From a checkpoint of a small transformer trained on Wikipedia.
Size: 8 layers, width 256, 4 heads of 64 (1 for keys and values), MLP 1024 squared ReLU, vocabulary 8192, 9.18M parameters.
Architecture: RMSNorm before each block, untied embeddings.
Each number is 128 + 24 x the weight over its row's rms, rounded and kept within 0 to 255. Layers, rows and columns count from 0. Numbers have three digits each. The size before them is the row's rms in percent of the matrix's.

# up: layer 5 MLP up, 1024x256, rms 0.0783, rows 829-881, columns 128-255
# down: layer 5 MLP down (transposed), 1024x256, rms 0.0713, rows 829-880, columns 128-255
up829 079:107141079151151102142111091121154131158165162115107115123161092140136157167122106126125149116131111129146080157118106113118123155141130121113179122151126140142101117142169179114090069160158102156119177106126126141111129088132123130123155118126115135119144160064142140127122143130105138109089101103076109124116134115137110154098088147103145122103147101151130164158109143127141117138171
down829 087:147104126141118096121158129150174154139101125133147160086124096148139144076121106141093124108110129131194176097114148108141151187111127123127132139124136123069128180114132157140141145122148122112125100144184160071124100137127118077195077122109138131148122130110152164159127103151126130102095141126145086129157123158126148156141157126123124154107124104122112126152156139141098100144133
up830 093:115084085146181112135102111149135134114179144134110153131122109104150140133094103140105101119115157115119124128120133098122126114134156100129148134106115133111107106116185133106122113125128089100131176180178097136127145105141112098173125125119101092117135114153110170130076161108109116152127144120159117103110116159110114151092143158098126179109128145127078100093121108170122135097125
down830 094:130115170127099185071149170118122153138123134072153108129182151129070149123135121105143141086139079099144129126120163145100105126095125143144103119155162104120142114123105131156143143121115092100112151138172188180110154131110101177128140126077134125144129106102103147119127157129128123108166130120114117113140092112142127120092132147127115128162126133128109162114091147157122140092155
up831 093:123128105123151121145120144107142130166150040132130155157139123125140129110158100175158151114108113097116141170122095124087108169131135117139090125143154181127160133151088158129116124146176090117109144159170128088154120145123169131109118128134148113124137123141091112155055135134139036171077127104164088198165114098128102114122156124118164119149112112095100120096117123125114175080165
down831 090:164137147093101087119142082097153154162142089140122116132100117150099116136134161103092079114157128156126154152136138140117120095099171147102127130093093134144120152104117101146140142110103150074104136123135123120145154131141107132116151096115119148115164119086141089116126153151100119086120107114109132147120129126128130124145120161112138160096161128122122123100134131140143152168136
up832 089:148132115111180101119108125147121123116111140111118139126127144109126127125126161134132160122109137119112139105146089133134133144143105093123130090113097137147168131167108122186114142129157113087114145129154089093087141153101157126141132126157119140103148174121116128116126140109118113131108148126127140151170122119103131070119095146146107156193131149062137097153159110124132118109146
down832 090:145156118141122121129140139106101091105110106191097095159090121166071110135118141183136171111144117153122079135107121141119138143115140173120125105132106109122103118121113110122107121108137161124080132147118133144115109086146119103139126119119132136089110105130149119102147150158159101094150163126097161154102120157108119113159153140092120122115124124104121088141160153140152172099130
up833 093:109132154086125133117131145125126157110151150125130119115133125154188099116102142117132151170141164105131102120097145140110151101159142126144144118095098114146130133124141094143119135109176101118120126161155139162077117164118153105160134068116129132163148140132123178110116121150121147123101093112170139148136132167125099110126097133127117128121143145105148147117109100120118090143174
down833 087:149131137122166139103111133138120110126135175178158107110117101122104168125104112108141170168101137133116134182177108149110112128136117121096126114143105121124139151139132140123129108141159145169152145123082089110148133102076130140129134136126127114156147101059167134094113118136136118184127121139108129138069125131127147101103177148142178126099137123126128134155143141121185124101098
up834 087:122115137137156145081133085099180118125181156110152132140167127101161122105171066116139132116098147103140136127149159157138166155129186169123135137141123132147143123142146127143128176135149125150163137115105144151107177134128088162179126104111142141165155124120117115143146143133125103123096127155078096153131114143183164104130106114148129165141102115163117119133161126142113107135146
down834 097:156121180149139141140120138125113096141124131201100120127127137058081146148134135131111111150116124119191151068134109167103098111122123126098127144120110126097132138150113152132127139097130191139108119112017107124142105142138156143103129129153151143121127100126118150132105107166139152146076131179133146113109132135146156130117156137092119116122104132125100149140110106104142110168087
up835 096:137093120169135109119151128108101102126168124119132102102137090119114145147143135143125182124137120124101065134107138141102092110100143104122130123162108117180133096065143100112113122128148117067097121146114116140142155175067135125171123136122151146127169133090090117088118165151114104136120131128145112152170111128194157118136118125137119164109147142098142158147125087093123145119120
down835 096:123090122148108117067125117142122088170143137187149148124118175105116157140088128126122155112108135137101129141104128151110142122130105117117131120109129143145142097145122123144140129114143173134126128188144193121129130144160117157123151139096123142144130125136123134095149129144122104163185139105138132121125107114156157141154141113151167113126123121135093144158119126132187141098138
up836 107:129132135118143124104122144113116110123125093125108137142169120129165127114097095128127119101113100121139113161167101077097109113131171137170157134098132137104147134123088118136120125156104127127138132127119104147106139149129141167181162069134115152115144158096153137159119128092136112130100133144086138144150110129109091083119135141128133151104110163134120159192177091122088149122141
down836 107:094073142125146141094155109138159127087160128128154100142132141133122107129157133118122148129110153113125121141147128151137099118123148110115132133119149144126097157131165138114155132107134156117142110097120100099127199127106130117107194142123139124126148139123114110092131162115132128126102112183126147116120154144096076087101169118152112118120097156117148119156130103134105145097156
up837 107:119120102145165089153170093121113132126118139059101118159228078112157123175160121137144107144129148162122100173138170151114154182110144118138151141140130107154089099128126110124124132122158112118088129095116129131130173109110116123108115117168104125140126168119132122138135133141114116103080089113104152140117111089140113151126099149120144124098146098094135146182145117158075138128125
down837 105:135144102115153161168098127115138083086148083154084123157095151144130145109132121130098120133104129115108093130148141211128119121148101114119086179146112150093100131117088104128117122110125144127138131127105131087137158138112142158166121121137123114138132154122133134150152134138180143146151128110140137133135148124091095165140120109137142097133119134135120132119161128140169168153092
up838 097:116150130124127120133156089156141145124144128064122109154179114079124122155161127149140177153127102114170081143134118160105108155136119116118119105124116120114149150136120116123153146134164109138134110131112121089130180117109138092100127094093117136150120140143115156105094104143096114128109133119120151150151129080176162107152132151151131171160130164139122137165121142153131160034122
down838 098:133184097113125088139119101089129161140128130096120140143142093142119111117164107136097117170148106183158101155143167103092099140135128127108144145145145129132136122102077116065165151119106139140126133100134147132147147142129125124124143132128134153126116145175113126121089136147121124102136140104133154123118095153140115117109124112148146116170141133135125116086102113085101145122119
up839 105:175127137070107090117115107130143103124139150102130098177156158110183100143165086134140133127150148161138156115112116148126170115085153165136134109136144104136130128117168124146110135130128166085121140156115090124113125119110097088170151141141137152145167142146184136166106169127151081127072099129113125142086113108162146115158107140151085129114110127115135155115130170145122134106148
down839 102:122145169125156069103149125133105122139097103106153115131154158132114142107111093115121105128116121124113148118139104122135133090109143117127132138175169156113144152173134110121111105113134140138106156127117124077155151088132101154123113104118158105119110106149117127099141143154145165108105129191163145105119143061134118096173106182144094102131106131148110151155146096118108149132128
up840 097:144095124169147125116129186089153130146117115119168135152141122085150145118134099148107125150096137104131119091122147110112139141136121146102121128174137109141102140113176130120089123124133142109086127179125170126120150135126149115119138105103145107103170104158115109115138111121122120096110124127164121206111096160162148114103109147082160149113173132126131104112108100161122153118162
down840 098:147122108108150132168174165164094129134167114116152095076140124146136102119148151120150121107125065102131139113129129154162159143126123130133143117168091160137132139094103107124168145143166140148145124143165098142095132115100093141084119099108132149155129135080131119111140102075107136101147144087120132148162138092107082144142139145178135104108174106120116145123115106101166108118119
up841 097:133140163166123128115138127118170169137108149131200134142157119158172114169126064149099099134134156107131071135137193120097178130109144132113111129112122102166113117142162108128157075124097128101073110155124125107114135114118141093148105121123120108127108104134111154082095152110125121118123156128137110178145116150134118125092088140128151096137155129144141167141102139105093137138123
down841 095:142110120164153166126117138101120155148093074148119125120105157166122147126158148158130134074118127097155139085142143160121137135129108140142161111163099094128105072131136128146109128122103148133148124142121116095164111153124091116086099130096129118109137143132086135126097086132145137073113119108146091107140127119126133152134115178099136120151132135152106109102117163158158131145106
up842 099:128149142156113152114157132119126123138132176101108134161189128072112092138101107149126193160056132123128098140137131115147125164128108089106127115156114100142132143127123129151118130108094086149086135177137110205129110118107064148131163156147143160128138110126144125125105132123113096178114128134105109108153127137149123139130107111166110131130171118115141160111125097111129092105122
down842 101:117115124154114120132120112130135135154155134146113129093163142130129139142114135113091157146134134117137116149123131119147129133150152092124123134135127159110126135101153188166171130183137112112108125134120109121103118143144128151193127141104122147115145074155129144135127056138121094130143170121133136116170064190149148093119072147098135163140164132113165100136114146095160117127123
up843 115:128098100148163114108122116131125122089128098115138112115178122168152133141116113095177132107128140145106106133167160074123109118143122098111136139130108126115155133125105148125142121146129100143148173113122136134126133124090155091109131134176106146141113126144144168093139130101125140103076139138136151144138150103144116095127118071125136152125148108112185117131130138104132144093139
down843 112:114131146133144125155164111132159196158139122078128100134132067130123106120118126152138099090118125112138103123139123117117137156131180129140134109131139106138141143129087114150132072115127100094111134136151165145123144144127101115117081159133113154114126128160154166119145098093132112125131136093112134096117144137149106155074101118136165123157140128148120114139154143121107146112131
up844 087:146105105125129126101162116124163112123170137118114114160133098139121091106161097124132124167113128125089135125137125120073150152116134145124086109096135142127150155154117110179100118117166120132165109122125130141118158170075118132177184091161105124102175138140146134098108115084136132122106126135086155196155130136146166124128119157141130125120137120139111162155127084144133135118139
down844 085:131081112145131105114121116167159120156124076160162095135123147118163191133105131156069120107132132130101165128150111122134144100128154122154147158129135159110110110114154129119114137122140124102091134101089149127145165128113095129120150177104149111134133117118125160136114159175111108089133101149122123099108129117175141163157124088139129139153087093170148134131129078181117086143098
up845 100:143078124150118109088131130146121173130178114095177097135159115111136123149146103143143111101122115074119123178158153108127173117082107118133151125135090120127097129116188123156107161139139125118163127104119137147130158138131129107093137087138133075131101158134145180183095171125117126119132130112142130140156122155103123138113131146161092155126141144145086144120124143191099135102109
down845 100:117117131142132115166102127156104154126120100125101107114148114119092103165138168148095126115141122100147177127128095149134122165107146123080153147116146110086120090100098115100145122103084093101099123070103119116107157133134127098112164163090109175143137114118167130132111144143133128112160149101092152106126115143112109085130173178150151162125099146137116132170125156161139111148122
up846 104:137134138146148134139146121128138133148109118117163096133181105108126113111114108179133140110128151175128129141152105150131121176077154130144145130128126156108152139157144118140101168140152139111114103137113105149140187132112120145158138121136096105125139131124140129133143159123155111148111111136101126102116147090168128115127119142140132152092088115139123151161161086115098115133133
down846 103:104103154141126134100101095128135109114099130170166091126168127103148148132098112145111128156100149140155154123136077169144063166121159133141154081131111129142075132120116138076132115141149124130098072148049126147161124122138139090161168099167123079072095153147103107164137192142117131100091108164132120166100096125099137160140131127135106119082140111142152114156127154095111111153072
up847 093:110119119142144128109088085141176129147142146118136146097151109123127144107123121143145108117139168127113118122123170144127118133142151089125145139151143149157122125123199125153116117165186130121090120100170081112137153127123109152112119172177084142154177131112122129130125187127094117141094096156119140131134129155093172136063105145146110144108147145083133119091140111147110112137132
down847 094:141095128165150113148139145138102096150123097181068152106107091125141102147119073168069152110147076138129128150110151124150136114112113136080132082095118105098090104168125143122157147122141155141112111132138141111120120174096119140125127100143132127093132146141134120131067147115131140091088149111124111138133139123153143139137174152115131103113121116095129145131154096170141128149058
up848 086:139111121123135136101153144084101116162115111142106137161140112132148123128110088109128157152080198129133137115111111142085123164107113109141110144135136137094129135135166105129138133117196155154118144154128102126124150168109114151123128153137137135121125143140167120140095106118148081135122094136076126140117137143154104132099167152115136213092135147095124128177137140134134131129127
down848 086:140113112148146131134123137121157167111107104177213095130142157116133168135128135146146145152128096131145142137127157141153131146126115103157194140127092136143159162130133125131120125149132134123139119089110137148173183130110145106153133148122105149136111115109109174116160100129086133161166130099124153132192142086141112137164091152127110137124137106147132128133153080132190102131137
up849 099:136131108156123129079114150083140113163154129101140149152141142089164097123112134109149178141144154099133132123117111123144083100082124132112129117101130093137107079130117065144064109123153137075102162116149122183130160146111145118110156080141155142138137152134133167124145130150129109158111109107140071096162157121114130118074122145134119149098115158144126129105118152128116112144133
down849 103:114123155126114130106103127133096091136134117121104119125127181123119137158122108145132121132109123122107150168143116168099137110116096165127169090132096129119173072150143134129082144099136092146174127114076140083160140123113100117119173136151127143128123106126137141132105118134136118159070130161095131119099176124186150129112132145133139139123127139110113144096134124115140127066116
up850 090:089085106148119114122099110137141119160117112128129129136117127091112114124116123145128151103144083155124128149133140118133115109128153136111176107134114110104138149177168143140129166144134123140073136169122098176102154130147142124144194131179089151171118159136115142136117113180124124128111147082124110089109141157168119133112102117108139132081077116151137171165148129147143153129133
down850 091:163137133093156137095108111111143106148071155216133118151104144152127116115099101120177130182156117140158152172129120149134078119122134135121111123119138117172173146161151152113141141113140129138118162101111153115129141162131133129138118154187125137119143149128058171091115161128124154147127104134130140145150145091106141122111136118134128133110125160071131128101113147154141139138110
up851 102:108149123134116132115167139101131145189132136111173128153141116166137118139095120103145155115125139147161110152159106121113137125099146143105126103123110142123115160140148090138126081153121124145115138178126121173140136136113123128108151118097125172082128133113115156111121153091130120227114115079135144123102099134132137138099138148120160158141169148126108107107145129161120154128158
down851 107:135125139139104142125150139131142137058103156122114133105118118178117111114113178119144098099137120169093125072120113108105166152119135177143121102142131107131112132114180122159122098104133146086099088120069148118063053135145109135117165129119109130139122145127114084116140153148110129103172136134134174112130117177130098120100119112144127156091113145102183084143147139112110161156154
up852 099:138077127138128154128128149094172140105121120097166151170191134106135117130153085150117115140158105141118111117145116092124155144133137122165110128167119107117120119123122182140116076110131120108036128141132125160140120109116136129122143098133122152117133108070130167128139129110176104128125144125126119167141079157111115147182143104093121123121137151160145137128106120113125093133136
down852 102:144109115149127138160167115133106134181130108160040179165106153162112076122144105148109114131151110100149118147112105089124162136131116099130185161150114153122144110105151108102163148119122073164109116101152124171122132146121089121114084150121115146154151104092105149123144132108127145138116121138116161160171118129132101134104128131173131121077134104120132151145091088115159126115130
up853 097:153126103160147082102108111103125117119119079112132155119114158141129087102130122093123149075141164106132089144126148102155083127123121126141129089114079093130106089124104143136104119143162120160134080153138123105119132148100135156172086106134081122098123154151145123173147142130125141155121138093095096091178099150169104087109148140063157168103113098098139110124155158163118106112144
down853 096:139125109098104159111152125132142096166139143150114148152121153132172129130118103107090130147156131126115094134141098125118144134126151136128125112118111092193132109124151124124113105118064166143124105114073133130105197142098137144144109154090130131065116109143132164110106143092158123122107151140144137173177116130143129095105127132159131130159152084125138125130121111124130122121068
up854 110:160055127130152099109129115139130143163123079118156165124150115053133086115106165112139150114108161122111134127113142140146117117140113120152147147167130083136150154171167149168165120136139069160089149112153131134102111138124107104145089136118129122139136085082112112119130148105117112148131146152112153114143174110134138127126151116134127153085113063088152142144105117132114113106177
down854 105:089143107178153111158115141135133114124119135143160123100140157102109136121139089127121128128139154109127137133105135133194118110166134123149142140116153154186159117121092135134145107155129109146124082129157143126091131164110129116151102131127151145157142130112127176150089134111131171139240152124131148123124105152126085128120088142127124124122112194103174124106143133139139080146155
up855 098:102064088122149114128142134115123150142119137129134131124138092119150094146089094116098142105116113116147137109119149142138132115124082093130129112126152133125125116114120117137119121117142124150133133114147121127055162134089130110122101133146132122166142170085135191216130127101126111132072122146107095107150155142127130141128080153152139152108135123115131149098108168133117130137128
down855 096:141109152141139132127112142131090138116111154102148123176169119124112132129083141114102127123167120144117080162101104139132124112115113150151129152153118184137135117135148120153127148068119123156113126163109112164136112132123104175169108137149134128062097124169150100135166113106133105116095119171141141152154110138155117077139162108127117176130133157134147121146137136176138118115071
up856 089:138152081159123119118153093110109139133106096104125144117166115091147073146107082139148134086130136159115097096128162151151182112129110116088152092115137079127125103126098104130150151116137120094111125129134170148146099160126106137129108112138124137138114146130129129148084143108150109127138150099089134094115094119129133167143095178099109106090138129099114133113122087164087120134130
down856 094:124140159130113107093106095134083156149128109154145142107168097111101106117122124123134138119103119075114098133169116141132124136095104140110169116163092136149119138135169148199130156126162094154125136167162114144098149155112102158143154105135098153137145123111114118163072117160143117128165163144113136105112136154143111113128145164146107144151122115101109128114140162147092103139147
up857 095:124173118158133114125132107136104134106141134113134150112144144164131125192156065139139116088124136114152115118117121101104113122133199099113168078113061132136130116152120132120147162164145124079162138123128091139085152099074118115115160120136182134123133115107107141117107156137154143125129140085144094130167080140138113115118112180128168145106084177121167157136115141159110102096120
down857 095:152121182154103143129150128133133132096104116171123086180141139129121128125125135116124139127092148147134137123149191162132116160137111140095148112141129120125145088111197087148101126105087113091104129114130123139155135103125096112140135134121145130139129143168136108123145136166125157086232114093107129103137108127122108079143133118149144155150116095081152139096146095112154160144177
up858 091:108092144173159109092164069144147113156142096136106171138128123123140110153178116165100100127136148152119132155129135107136122117126115135111161133140129116174117155174152126142121163133137116118149158134135131106146117162118113110137164072131184176113150092114112150142100129125100153110058127167122098135091134164155142122090160099124176178151136075117106128144138138162146131115117
down858 090:159145138090089149146119139167114173128098150073159133120168126158109134125105157120175103155146102091115122119166138118103095110152133134108115119166117148133169113138098145111083103122143123130139092086109154164098117113148127185111131174136160112112061130136105132138115120152166184114159150119150142128154133106121146120141147127148100126104114129138116150149139131109120141123149
up859 105:161156186170141097099118151128095114126154128120140093152170116127146101142115131117134137152116140129098120139130111125148151096138115138109160119093112106149163125110122130142096123124137110097079148144124149071104113123132046144104131136126070128130132106125122146109129112122121142118109121140135117135085130124172126125157102103064190127117103082110091119131120125118107131121125
down859 103:119156093144126164093120131127142080155132108172143094122145104157148141104138116147111143110143136156173164108128151121167144145127108102099117159103114113116124137069117175151132106151158163161104134170086142105122060091124138092103091176115083129098144118134156159125104111139096137114130136123144144121111145099134138127167088094166150115102146117083108111121106135111168130128113
up860 085:106088110137102141160108127136147136130149105120113124158148091107108129112103137130161125149137136115124141121133130108135125109111131098089168057108113140089109095105157100140071105165089113132129118110126122162133146108120128084118200128117114149162164166122214134131086136141124122145152099114095120135134132110161124158155146109154162152128134116098132133112163108192099133102179
down860 091:143159163125133090122145156163110146146120131153105081124114136142097129138118123107139164115138118147186126141140135170149154122152128107135113140143101144130132140111082085135131155105088120126148169117105116096136107095176124107081130117072193132154096121158099123111129126164154125123194113112158128084111127115111107107129131106139147150182137119122126148109156127129151143126115
up861 107:107120130114141071113098105091156137129133127120152130142131107150146109109138085103141131114142101151100087164139083162120100099094162148152119135122173099132118100159169118166090138152096156152161154126159118135120156136081119108115129136131163146058132141105185137160135173125144152181110150126119132097153139137120124103151134148117138118144136099118136111104147148117121150111157
down861 110:108112098153160125126102160134205131125079169111128119112122158131135162132109124161180114164140138096164063128134161136147161129170085106183131124141082137145089124098135146144137146101140123118120093106134132101076155146143118136079086117088155099149102178099152129124171118127155146140130126130142153166149158185131110120151137105154151081136156123121143132121173107153153084135142
up862 063:161115144126134115088123096101143159154144125110152133104143099123146118187142144105120147114117141149111103140152117139099103120101154138091173080137104129098149153131153166139119114136121128158131126127155119106102172130133090099133157117111166117107137162100110146114132164085081116169080139142091119104166124119155130132121115151138171172097146109078130141131108110154062113107186
down862 062:158101146143161094091145121108138170138134163103151137107131149147100127119136085128172115185117109157132153120106128176088144095143131162120119102103097131153164136120105138112088108148130154152173129109144112163100136097107131112128141137113117121123130136123096159134120106167100163163134139125089185151130135168136129110137137129186130112141111144093167100144121123123123107122147
up863 100:145151152099165149098097146101133156151107127119112142162139131120120109106148132108138128112134110151144155178141112130111131123117153177133171104126103100111155146136134090146143122179154135167166126145121114133091101113084113106159165135128099111098123146140147145119064121148151110118079155169115104146158100112140166136080118127110165119073155096109143115145092138143120163113130
down863 101:114152132119080124132172100162060151134150122165090153120105147138129108080100138108157132093113157127129125145118123156102124110138152111119133099116122144172126142118124116126131163125117075155152138092167119122116131118086170124121127102113165136114143108086133115118130115142116115119150126160149179088118157142163123141114148136123112144148130145120125117140177121131147163128155
up864 094:134162062121168120143116125113114147112150145078142103159145093182118110134123101142168148094156159153109110168178096160164150085152138087117123139139111154117148096144120126142124110159119134144091125144172126111150147128104128110126118117153134140147124122100133116128149119145107136131129108119093130149143114108142091145118134128130127134104137148140146177170122087119129118165141
down864 099:155121154130079141124145144153122132169092122163121147102103147112150114141140130145112104160070132101136120103105097062113170138099108132127118104140111115096116141133149108136154103110142102098132116119083176158144137126136095145106153140123104116128151117104163134138085139108105130155115178119092072120132131147113145155120125122108110121098164090148167132120096096118098120125112
up865 110:148140139159130109138124115116135150153124134101134127109146123158124108113101108151176134148116136134089142114177134125141151164105174107097145131101127132162153124079115144113086148183114115137120122123142129152151114143109090160097125126119145146116150120135155167161056138116158093125079121089137094137125098123155119143095133130116161119136118153142130105115146184172101132111134
down865 110:113145129135105122145100125078149107130149143096148134174127180128109176094147096131168134120128150108103115148141156103152124095147143115125117151102146123109143100130130151125093135154099122138151150161149130100171099116109114145107118095112144105152151116165112122137102105128132133120095147120183101124121122075147158103113085116102086089150116132174113122097143082116116097133098
up866 100:135069128073128124111142131098139131136139120108130148133147128125149088133119182157145119121152104163093126148153085114118108140139169112063090138159138136151153100133113156154119117154128145132108126133137095135099133115128093141122122117112124156138182137130189139133135154130093085136115137139068134107152111172144178135167111129130114112139116101162127132115096095132113085141162
down866 105:120140147145085116169094097122118135130078127108113143093163138128111134162091115134140115055145141153106122157165137094084173126145114142112111104128114097140140145145130108134122180133106066123124127107107123103156106160167118117118136094134128099117114098162090128078144145166125122090151125137123165139090120121152118127184127138173106115133138141156129097125127152127127159139150
up867 081:135140118130161112089179159120103133134174190108126115129168112132114113080107071122122116152077148118127087152123128131148105117131136144097127126139101116174093148164130115160111149144118067140144100143113094127146149106092150124119126124114159151160119142127081121136090127094147087165117073121135092128148129150131133101079145118137125108124147101108115165123134171133128137129138
down867 082:129098174113102119121143108161139123198102146143149122132127137145127135146126147103156122151152124119158125112121164112094105136169128146146122172104154132091139116104125148100160161137105151109167192130129140113123098112111095134139096144109134161129121110148081155112150128176127117149172126119125102140100130123136113086090155090141105138143140128141120177132161098116148109168146
up868 100:099134128152125074132193138105109139133109144107131119142150142131157126117152085130181145132087184141123102158142111125092105125122137155128126140140138111128128127085120132133108080161145130118095084154149148154103084114106128095144116114095094139099095097118101137165135114131117073167110114124161140107137127146111129107166102104080125109136117099130165147126131128110140112146137
down868 100:160118090112133120180130155117127093098096130097097117123185119072124097127096134144108118116150115155096173125111132132115117166121158135159120109118146123120124127129098170103147140096165151081113103124104121132147137150106112121119113107122135087115132115110110158080133103068110131122095149126109133146159135118107150135138152119114076136162132121117132126185174143119146154159072
up869 099:180111155117170102126121138136173146112189117120120129141130138118114104179118108121183109139114159091081168102128143100111119155098111123130116123101136132195136166157110116187142126141197128080128181137144096154122121136080154155117146157136121144160127114116143098138162143103081153147112115100126091138109117140131076138147117130148108154122122117110099169118138113119109158127141
down869 100:129147112121122134104119141057125157138136105071083138131159123125143168143131152141106101164172128146144174100115110107169079128157116120130137120083155148095081148137142088162132113112161134111119124117094159082121126123137133092091080121129135146120175146168160140110140103142130080086116116173117135107127136146138143132127151109146127137077137100128155125097155135128076145091139
up870 087:114125103107138090109134146125136184150105079108172108153164130161107154155088139134129097070122124132101152134131156081169163116111143135096138091134110130139120142140142128146137144164137145086137140129114096134084125086129101134111122118130133128137139152112096112114138179092117136161138117110138120127165101153160097099166131134104137110121121122127093141111113169132122158106118
down870 088:146078155155097111113075122160122186122128161133121136167128116113107128150118156132134142134144103151121151104163157110096132165110119114120119121100083133124181110156168119103151099142145114114081108141094116151142095135080086141134170166116170141130112130105161115183105128145133087158226124145105117150111121133111147125097118099112122157137118149091119128136123117128124108129150
up871 100:113096106108130157155139119130127176143141127088165115115136085147119115144112128113125118070104133140112125138091162146121158129099121138132213113125088103103136142123117119119126084149119107118153142100145120113088124131112134126099137122095171149120157156090104157146110150074109130140113134130084158109136090113181079164173141129128173145086120118113182111138148097178132157075148
down871 096:123124058081129138144146126098131118148132158120114128130136155113158118114124131191167130097108121131126156166124143165124138158128135115137129136129150153091115122153088126099142151150117191127100141132099108111166130119125126156135123124108108102132098129120152080077139140108124110164176132116116107146127142071127126159104158138085139152107186129136093138152131136104091127155138
up872 094:135171103150111137119138093152129132162143152119144095149158102131123113143058107132177138125140127143095110169186132127135153113052107136112213123136120134116115117095143113130094144130113115166101125115124124156173173121139123123110135117128123165129120130092156126152152140115127090185100127116127127137105113136110132119129097128124176118119132136134079134139139110138124106122157
down872 098:131143118123131085158108079124157119122136151205099094132086109123120112113114169126092122122123169130125129087148124107132150102119134131044155129112121083086135130165139116119093114086130128114110142133152115154113138104114166161088108107116153182156145131117110097119121122099142122135096121105105135130160134155120133106147068125119138123090122157137167120142127117151132122086162
up873 094:107129144104133152154110133051154108140154123112127109090144139115131084118136132152165127117061168084125146128130089154110105116116115134132123119181120151102147109099158164138083090145138131109182122126167136125124114144116126119124137133107121158177124112124136134133139123116083136173132117112149092111133048132163123137149141149123125099144129097114161128107143111143118099142159
down873 095:114125099129153123120108090100126114107112097170154099134099102102154094148115144161120139148098145117139138096120152156147138144117141139108080115168117143146118127144190088153101081185128122090128127149127131151134169122145108138151135090143120169058086129128134124136107140132158100109126141115112120148099115124166131143126160170125100132172102120119130147144069154153195109120128
up874 097:149122065132131103136159131102171107131137146127136166166141138122125115120106144173160112188132160098133156099177122137101085137097131105135135126144135091192152127132145130170062108127143097100102122136142113143132102110125097135083162072168138132140145114125127115134136113101117122129108129136165126099136187135093149142129091161071124097140104129119114145144129129107139141123144
down874 101:121131166099124145124145112077115123115119130196119133133115119146111117120150126124112132132142106173120151128134116092105126142109124128144099141142114122103128136127150128147132174158106112114123123160093116126106101110131098154108133138154144138157125102149159097130125147176135109138113152141095100098128093117138108096161130111135120142159121071159152096100142134172142094125101
up875 110:153108171136147104122149054162164132157096107118136142167121139099146146157151130128133165107115131116124079117152137117102130160120105126110169102125175106146069122193174087116104137133167078098092113183130115148144108134122132116170155112155149105159121132136180170168124119139083110153128125141107099163118136135113146110125135169109140123139095137080124147151098149125113138031134
down875 105:147135133120135133155127112145158150118122144139148102100156145097162108105121093141176135142108131123096129148135144073121137146122133137110131112086127137124128131110128108181136136129168156073106118108086115137121113144120153120138100163125122144130134094139158139088155164166118114165132114065148103086172105138100120131102107132169122119138101114157107137149073135150097108096120
up876 106:149157117134090161136130154123144131129091084118129098085134125135100164126109150160126152126110155101121123112124149127141130144127167146110096087118113126152184086119114204077102150155123102114123106122155095102154139137078140145099141129144139134070164169164112170114111124110133073102100116101152137125099109127117129125129132134094105128166154131096095102172143127172151122093135
down876 102:129127150124149124141122142115114127125110156158116159113110081134122152114151163194163143124168140137145132110129107134186124121084130133117161094118097113096129116149148146101131116107145110122138119168135147149148160143153109085136087095155120090078092140121190116108134156097106158118113151134098118087113102142095170141118126157139105124124151109122087118115106125093138094154067
up877 092:166114121152129129152177130131121097156143083139094128142124090121118076141108137134177141102133164154109120147124122139080157132100141117122105165141143129133103139096115179099111143147145128128123143114111110137088128107116132151116181147135150122140151122091152152120136180142147122141127110130119151109131154111164155074145142139101093136147130140098143135155160128161145149123164
down877 090:114145129149120121144116107103140141134139122176156165135087122145134116106136153164113136105153136116091130124155102126071148119126126121121115138161106128174126122134131114129147116159108176088131132101094138117153137134180151122132137121181141152148147088152139105097178140176108126171187102087084149122091109167126150138160096106110138144145102095132142103136197151128104114124190
up878 106:147113143136105160159159123133127157147132130096119144155152146125152143161169119157098172139129135156109111112104149115139110090170116133141101128138105135134139140120106128147172044139164109132125127113147124139139128149132132180191130112135127145112118141088131152084100148112148093144113127131097124160118118140170120088120149118124117128131128116140152191088133180138101104095123
down878 107:138076143147077156118136103139125164118126167146116139134116157112092116143159124111094142111131088134099113129142134140152107121108164162116135148129129126094094123139109125121140131123135118172120134138186164151109128103107125070092086146157135119072159106092130117089104097096152123125144096130124120116157132117111163147088126190118095138107108103154152142138105092145118117121101
up879 085:142173090176115140148127103159090112161125146131127104137127148158127106119153095132137120127109101143134133145114154125111134130111119111117122158166125097234144089117096108117132095198122104126186095136135098107119145108111135101153146179147136129127140139091111109132124123144133071144096110115123137135132139173115079095078094135154127111160132121125131156135106141145129123090135
down879 085:128117098117103154124109112107140171123191187175146093138112144147157122136150127142094108109136137167162152095129102120135117145144074079137124139149108098116118150088140110130136096123166128080135086113124165130159115116105112101152170144151108175122121149110103132169157124153138139096099172119101139122139140115144157134153117150126119149121121115125123130107129117108175138127089
up880 089:103137142097199093121089106119145154111076138098112157125162125112126149093144121167124142153105121132096132163160157134112162121125138100132126142128118136155116099145130149176098139133159104100154130138166111106110134140132152140138123107161092131130129165151176128102124089130101128141139075110113138132157129109101140109077089162129112109152128143087111139130116094159086119139172
down880 097:119106093127096105105122088148166085133131119134121109145165168158121141130157156131106164116151143160140168152123138091140163140156099147139080111120107129113120100109133147105115082079115145134122135117107135108101119134136127100125157146106122142103108124127124126125130144124118121137255140099147101128117154145120144131121148150111115177126150131128114127138151102141106113131160
up881 112:136115105132125140141129125109181165102121084097125135135158105159135115171153154134144131103103117157148128129144086144145111169109155107107161140097118139125163090120140109111115145177105111136117164121142108109154112122125160148099128173149135144074109138126105167122121117114112120141109125057141084107144089116143127091072169133115125158107099126147104122173137115116118122118156